config = dict(
    n_kv_head=3,
    head_dim=64,
    positions='rope',
    bias='none',
    init='uniform',
    init_std_qkv=0.0356,
    init_std_down=0.00339,
    lr=0.00701,
    final_lr_fraction=0.1,
    doc_mask=True,
    train_tokens=832600000,
)
Each number is 500 + 25 x the weight over its row's rms, rounded and kept within 0 to 999. Layers, rows and columns count from 0. Numbers have three digits each. The size before them is the row's rms in percent of the matrix's.

# gate: layer 5 MLP gate, 704x256, rms 0.187, rows 198-214, columns 0-127
# up: layer 5 MLP up, 704x256, rms 0.187, rows 198-213, columns 0-127
# down: layer 5 MLP down (transposed), 704x256, rms 0.172, rows 198-213, columns 0-127
gate198 094:483466516512488511539488488487436497508530493496466517500474521539544493498486538479493517533513492512475474496471505499476482530489511465500532522529483463522472466482509513515535480515506496455507485492525499515544486445524473511501493511541490520510531485524517516453488462513487529472500487485504484517564495514535503490517485516499490508487442499523554508519458511469530502510470
up198 095:499528497483522475502516494510561469516485508499515485474505518468467505501544493503485534499461533484511540513575494499539492476519498518455508495449541511514539473522487477500415515503552488530506500544480459500492504523502508511523521498467488502508507511468467473522507521487493496510517522490511469489531495478507520487525554544528503478489479502529489459493523469563478469516504
down198 093:500485525498484510504500496505471474464504484471473454527518490503469494521489497483494479527538511471496461500523496507479499520462441487535514490485503507457527518509510460500520531496500473486501516579497555490499489483493486485493528482489497527500489481501538534474487474474518492509501509513513492506514514506537517528438472472521533544472464494535510502514496478523545462544483
gate199 099:542461502470495511537531497522495530490485528499494507426513498510496458516527483509514535521500514452473487519501478531498521476510504517491462484515525473518532514483497497499522492490481495526500507516503501547416473516466531513466483472519490513494527495536518474488486473522514533522547524520530540530444522473488478500490506494509548453525512480503478498491458520508471511522477
up199 102:482524491492477440498539504501474528501508482508476504469479470457516506519514481503493530540499481483460496512447494534491494468478519542480531513525515451526526535452564491479492507533512490532536484496512523502505528512540526519494505442496448534480492501509545480488530469496549526482490510486540518471455489500534484486501504482505529466485531504521453499479484484530473521488498
down199 106:516512514516505498476495458522461521486509497525513453497423543507473464509497522547507509468474480471491491541486517513505493542542517491519519504495547513505468476499526479523477522477467481457502490507520496542489489489511529540483518517502474509479526486486495489499492496508544465466515515549540476503491497492501462496496489554527504444536468500497510483520483508509516497445501
gate200 101:492517477458503557493468476459486552502462488538486510496498540566538444540535487480502505498496486498538537465498475477486532498489498514486461522512467515495507440461500502527512490515540469499477512496493512513522487512500517534515504492507471482488530526522492493511528512480523471527517524559463500470535525445492508489459501517517509513427519483535478494503524515497513515489536
up200 098:459491487519481478487491508479533503503536510496553443463502479522486521516472455505489528510511503474544501478449548516490486500472538550486543485520525458491590486468498487522478494489484544491495499513453508501482510472492488472494522514510484489514439480519501498498482540493520545453470496461486471498512522513515484532488497464492499546498504495522522475525480483522532531520516
down200 103:524465473448516469536530502502473499483507513490520529501485522464542497472496507507526493518512510454501492461483507487490456525494482502448510509501521503526494495459496482533482510495541484454509528484493516512489498485542466428491492499502475497436495507502487515486477523540495489480504507524496496494462508479550521511478467521503470525512555490519509505512536501498531495528525
gate201 101:507499500525512542475488521506482506499485537484484469531515476445513474518534532538536497487470466514510533495488480516534501561483515506494576557525483482505497476517537519525480496539516466463478541496514483524479489533485530503511495508486474512508491505487496511499459552463487485507510510460511478500512529490458525504510496472529499504519489483508484522467498524534502516513505
up201 105:507540505452475462557507504457507481523512508462504495516536492473500517525467480502468465520502476484518543572485505520494504488535525506532525502441476502483492499517505512460499496457517507508489514464454492542515507450512467446508480530518477493472464499501498450484536458528473450510459481540504491486496501482472518478515516534484470475489507492488501507530523504487527504538484
down201 103:477492544504526471475498459481493464485463475489469504502521470515518518490439463518477462503492502506440539492462506450486479512513471445485490488466488520482520533501472502516485519514498500480534490486475474461503467427496471502515505508489507504485437515498532521531524505544525515512470515492472513456494451516513509459453490473473482482470506479474489498511480538480485499456502
gate202 096:480521562507497510513496510494506444477487473491471503487499502473489459511495504495485454538503466504536499526484483519515479538517500489517477462475494523483529486531526537498498513515523505493528518478504503491538459485520468498505527505440484522542458502455482472513502520498530512505509545505511481505483476523501483467474519451513521496499445460491532485508485536487454476511512
up202 091:500497542466483498489509486491520499474497505507509497549494485483495492491511502483518460462551499460527452512458478526495526494518565489486480505507554488507503520483512464456456514490512506478505488473477466442509461518485491493500514539494528490497461518513477482472522488516484505530497495507508496481535497560538502461489472481502496537480482474524484501491556501444467544499506
down202 093:507503475486487497469497519516476492485500532486505463508519473502525488478473499547530527437496516498502487486542527525555483510468429514484515501493491498464539490494523505495518521480482501519484501503549495511472538492482566485534533477512504477507531463524462431491522471506563478472466523517502502546485489484522555517480510500530494481532473447477481524516489489536529519486487
gate203 100:504495448475475434500474504529498509524518514504461456535550516499518512511475458466527482473497506415475486455482483476500477507510485468517503506466490524515486489464508515514476529435505519511486516514498484511493509479467492491485450495516539488460512513500460506506496475504479500473538498508489495493498469551508479523482505455485463532497453524505485479492506510543517512507496
up203 097:503533517502527528503516474501541451491461505473497540450527522533480477495484532472485485490466521529494495472518519513506495476484487496469501446499525516475502516489516512496551490512469490497553483521490499511504465513496531450559509501455460514480555510529478522548512483469515502525502526518444488530497487469543483508516460452463513510494504505508441489558467499515458548547461
down203 094:491475485495504500496456497518507510505504520509536476552530510500494491536497459486472516536513493501438507500460461476525499507471504475524528484489496511534470510489520523510513536486484521478486492497469491488472532512485497486514479482480520481461457515465461450480460511494498543525454476496518542489537474516468479511498481480438475530502501512495453479487481527495494492477504
gate204 100:462534462551507517485500480502512483556504512539494501523515516501509523502493523495472534544487514477530493527477525478498512483481492477501507506499477528532479509498515476521499503447497460527480532486516491492486463460516510508477517472528440536490514521497474478541492529471512469500479531506499495510519543542506503474456502503536463503537468537489493505511483489452503492479471
up204 103:522491466465534548502521538499523553456542480486497487507550509487515494460511502510521481517536514492503523454512459443482544526537496506498474495504546481426498479486486516469491491565481477501518498499482481518472499501502490517471516532468527484526513485532497542488505481526480501501503503539521513511511508464485531538506536528468510476498513498482526500462500500521485500484505
down204 097:536498473437532478439555505526484470475488495502534523506485502472508489519507466476500543511482491450479468515443468490456483512510503527533509467518521504502473477510508502491489520533496480510496481524477515499478478506462496517471499484531524456530486494516490484510493489493547484532501517489447509486509477496482532504517501534503478471507473504539507504465494492518514481542503
gate205 103:455534479530483479495481531479529514508498502475504473451468512501496517526514524465453557542476498489486490474524491523516514457475483495485481555485509521486521513513489523532496502505462473429510538478518526492540516516518504511499542502487489536521507528541515530575524475526514535469469517474534535492532503558452543471491488486472525476555491451533517487510469517499482470487490
up205 100:455510532510517487479459501514463509529474508525492498534462488479491468492484525509498510506515458443495518485527465497507444456467512537504508482489491537493516508504479516525519490471490529443501481510553505524473481526516515500457505487493524455515459562476487479468517494467522524494516481513510535524494538462448483494542498469498513494516500548501477518463453496502488464481481
down205 103:475499505514488500488514507558541528493526498514458485500500494502496474503497469445484481538511491498531515497551455542486520557525536520507476517514493530480496440498488504470483472482491521525480511531493493489503543475531519518526493494536445504510475470492506535478505511502452487480497478513532458542457566542494491518506471473512517500462527479505497518472507502489514509488540
gate206 099:511482486519512477511477464489500470490509481499468493509525555444514477533473541459509524532504494493442496534495521507519490498525539522483530486499530502482486474494548556503530539508525487526512486482487537496533500503503511465518476465548481514499476501508483498469499545501527482497456455519497557465509509460490522514495512525497543526541510526506495521508539503490553475467528
up206 095:515539527490522523501515511497507512534498509547516533509486510483530496517516466486527514486506548547485531481509488477452482500446533492491561482494581478508509497529503535482506546517507470502486483431528500507520463450516511530460521519467527489485474480503513547515506508495536459497471507533526493537498472483525503522502536503507466502535536463522498516521533476465533477477503
down206 100:543509511474470506522511526532535481499492528452465476514520459455464543491482448484562500461501498482473502522490518484469491481483511463522522498492525480532463517515539478531502526511508499474480509530523502510555492513491504542540526528465524495478498471490521524498548476468480497504496494508517462490535481502503524483502504489451521498505458508486482563507493487480566529474494
gate207 092:501520497543517501488521471501541468491558492481474501520487511486551495489491493467466492530524544539502488488501491519517453491484438484528500492590541504479518543533507516479542525484478464551543471499497475497487501533488498529500516476502521542516516530443522505486510480504469471483513534526487494515518504479488495507515504499503467466521507481481543497499520511531422502533489
up207 095:455502460472477483528465567505492551522507494513477517507501519511459481530474470515531470525459527507489503473499508465484485553466530499516490498446499525498504458507516510547505506524517519529547481515506531526516523523504505483520517525461486470470436502478435514566482519493519541503485483491487510513505495497532553499528514528498505499487513518507487519505481516459546492512485
down207 099:508499478475510494447493523504502508502490490497453519515452492518514466558483507496523508469453493511510448504506539511489487548523522535526435499471506489522540464473512482504529490504485524509491489515462503510466482524510518511488505523493476499524506483518518477495521488513490461522561479533509488502488497480467459452530550531500418506508496498505498516481493500510493515490470
gate208 094:479456493502522510475526475488471496461487508483548529471470459473488472511543492502495463447490494522503459467499515531523498496508478507485513492502460496502439549514548487467520504510477517498489503515476452520503491494495504475517446477456549522498507490469492515511514523531474510492467505504481520496516485566465500480507497491546572530509467510528455499489496543496429475517518
up208 094:516495516479480504532488483450508511494488470502518520496506507500521461526509514487499521497497556533519516514494455486519443468517515508496489510504526503557565544499549487474457509539501465513500483539513522499517495489471471481481497503499491493474528498471512520503503504499454529490477466488524501504517472489477515492468540512513483473502481530497526525492491480494508506487538
down208 094:498487480518543458505503503508492506505497504513503463503540528501465512491540527514494464505517517499489496455445491520528492504501511483490499468505525507506485501512499511488516507468519479546488500515578522459562528486480499477483463471495533514526512503498528524502478463515488510507471528506469494466525505453516521505452477513499524523474504512542437482480488464496538516506517
gate209 094:510449492491508490461473479515484517502505528462497502509522451448507477475500533512492485507462455489505462480479489505524501504514491494504444515444511561468486528520508488504498504470499508492488463521499496570483455518490510490486490470501511521482464505488507491511481504564519484531516562494498473502488554488535484531464516506518486512520468482515540512492485471487491520468503
up209 092:528492496514540462461499533529482499479503481496538509411497542509512513524499495479506545475536485486529508503505499489513476522499480495527489492489491478514485497545523492530512503505495513541452499484500512484491494515533468479457489518441489466513548525478512519480530448507538487471505468518513509528493536477497546501537510505492511507558496467519466534476505525500521525511477
down209 098:521488487479557519509544515463484513520505497515451558469524533524500488520483561533493529521488506496545484501521457511497538502481542474522544507458502520481522517511458476493485487493513457535506471483539492531494519489529495497486473512504534512487523468462498488505490492563572491497537481506469475458488512508520488500497466464513497465531493483452533510491459476495501508499465
gate210 101:526527497521535527533472484489534501507557527509468530473460489517477466535511529438484492545524481543505501474523493493444486488497479522529490497468549507525519493543497527504514539492547500467530549497524446502499540473505499529502484458506493512505489493490470512464537472510555495529492484550539515515483540492495457532501497542495523554493461499537514520482471483470528476522472
up210 109:534511522483495485483509515534464548504506472475512472504486495488530531499467511534502497444511504486487509548491506489483490505487536483473509481556501514471520487466447487498487466498494494504469499547510540499516489520464457517500466486525508483511550548464501506503477471489490527486530512480474476483473478546536507513486481447533466454552522472484534493485521508538492515499468
down210 103:490491480462524469526523501494524522516464506505508489478479503465517511458513499546520551481489492434495475516539537475509484503471512483488544485546463522542511467471504492540486516596510489501533492502494484527524460493489464538510466498465499495474495588490517511489480507521520470471511485480482472459496524481511493532478513494495510478535491520505528515482471522517494518506433
gate211 107:509460528501487532486537523463458485491512506533490534496549461472482478466500521466553553468568475512480505483465484512473515484482496511507534490517511478479505501511487533543455489548478492542520468498487497509521515518448526482513522501494517511514501535457491497497449526518454522490482484504543488520491551506518531472504496524494467464501483474498515507537549494496508543494521
up211 104:533513507501522544551540512496451480555492502510525501499484502448512557531485542497509516472520525526499474461486579528487483494450496486483514464546497487525512510502533498498514498509456493532535498509475492537522530514483512507457462473568478542499471488517504488513486493535503522543497497465523464523497494496483427495475530487489485510464493530486494473503561508526486518475510
down211 102:519472518527498455503502465503527492504484552512437478474543481483541524442490480457502504457529501499526531538484476492467511446489468507479522494518504517498450533491527520482506503532504508506528500554486463524503501512499526487507502480508515496497498507492529510501489564524508548506509536468479499524518561525543481489473564456502488510484461493485524502499503480499528478485510
gate212 103:510484484493484501518499562577486478529483498495486503510492500456514490498512482520458495489514495488469507483469481485534515507483488508522511514490505525498515495512458486552505515450519484496481525550488494497512505424521505536498491509523483474484491447491490479455507509519560493513503475499522478492497537510488484456499477509527447570479471494507480488499491463491506506515543
up212 099:531475493474493494506488498470489463503531484498448481525498477510475475519479509505484499492483510494448534508510480467518503488478518468511494527504481535479481510531520507519485437484496526527502516512484500519557515500477487486521493502467499526499506488505506488483491455492529493526466541506496483470494518489517502479508492465477502473492527511509558503453448501514489478492518
down212 098:513574490531479504544484483460506499499495504465465496471496493520508492478493519469486491473552480502515484520515453535505498516509508479467446497516519452484512467476493495470511510501519522511528491514495478541478530496496489485499481503467537523509520523502558498502532503458511455486523514478506479488473496494472476528535528489521495510536543485551457488550481554529537457523521
gate213 090:510488527511499515454530487485489511469510507509476462515492488491492496478473529532537517517492527458487479520491497505511472553518493476494507517515512482465490492509545515483518526485533516483488481554503492460521536529495509517531548482588491527473505519541515511531501510560507502483522469487498491514467537475471484495516512505498507510530488508521516517498523508523536511520542
up213 096:513521471479545506517496527482499511512520430424498499509483565491495518483501543444504511521499494488514527462504511509481481461504491495539467499492517502534537493489497473502532496471482467486489502517520490507519509437503496500510456488544481496523522449474486509498523526490589542502463474514523489514489487543466528515490510469489462544482449521454525491488526511549502446507497
down213 097:494463507524484519487522494506523551491483507471504465518494535511521538481491517480499505565495478522534451480533541489500485501490508494515475490500513557507490549514470476523500518477457460531530474468522500511471550479528509500474472544491517521488486486462546502455474503494487496500482470551526524492478456503499476494506513518478493485514505491471508516477536533501443475487513
gate214 101:510485525513466527506491495493520542546470512443507452507506547445479541512469467495461464477487474499516482521503484520482495449500470423502469453463479513520528464486490494519527473524499475497528497486492525511478498471459489527483540509519533515460548474511513505490467471498514479501497530461477488500476514486546499467519477478487503524507497503471512540546475445493513503478498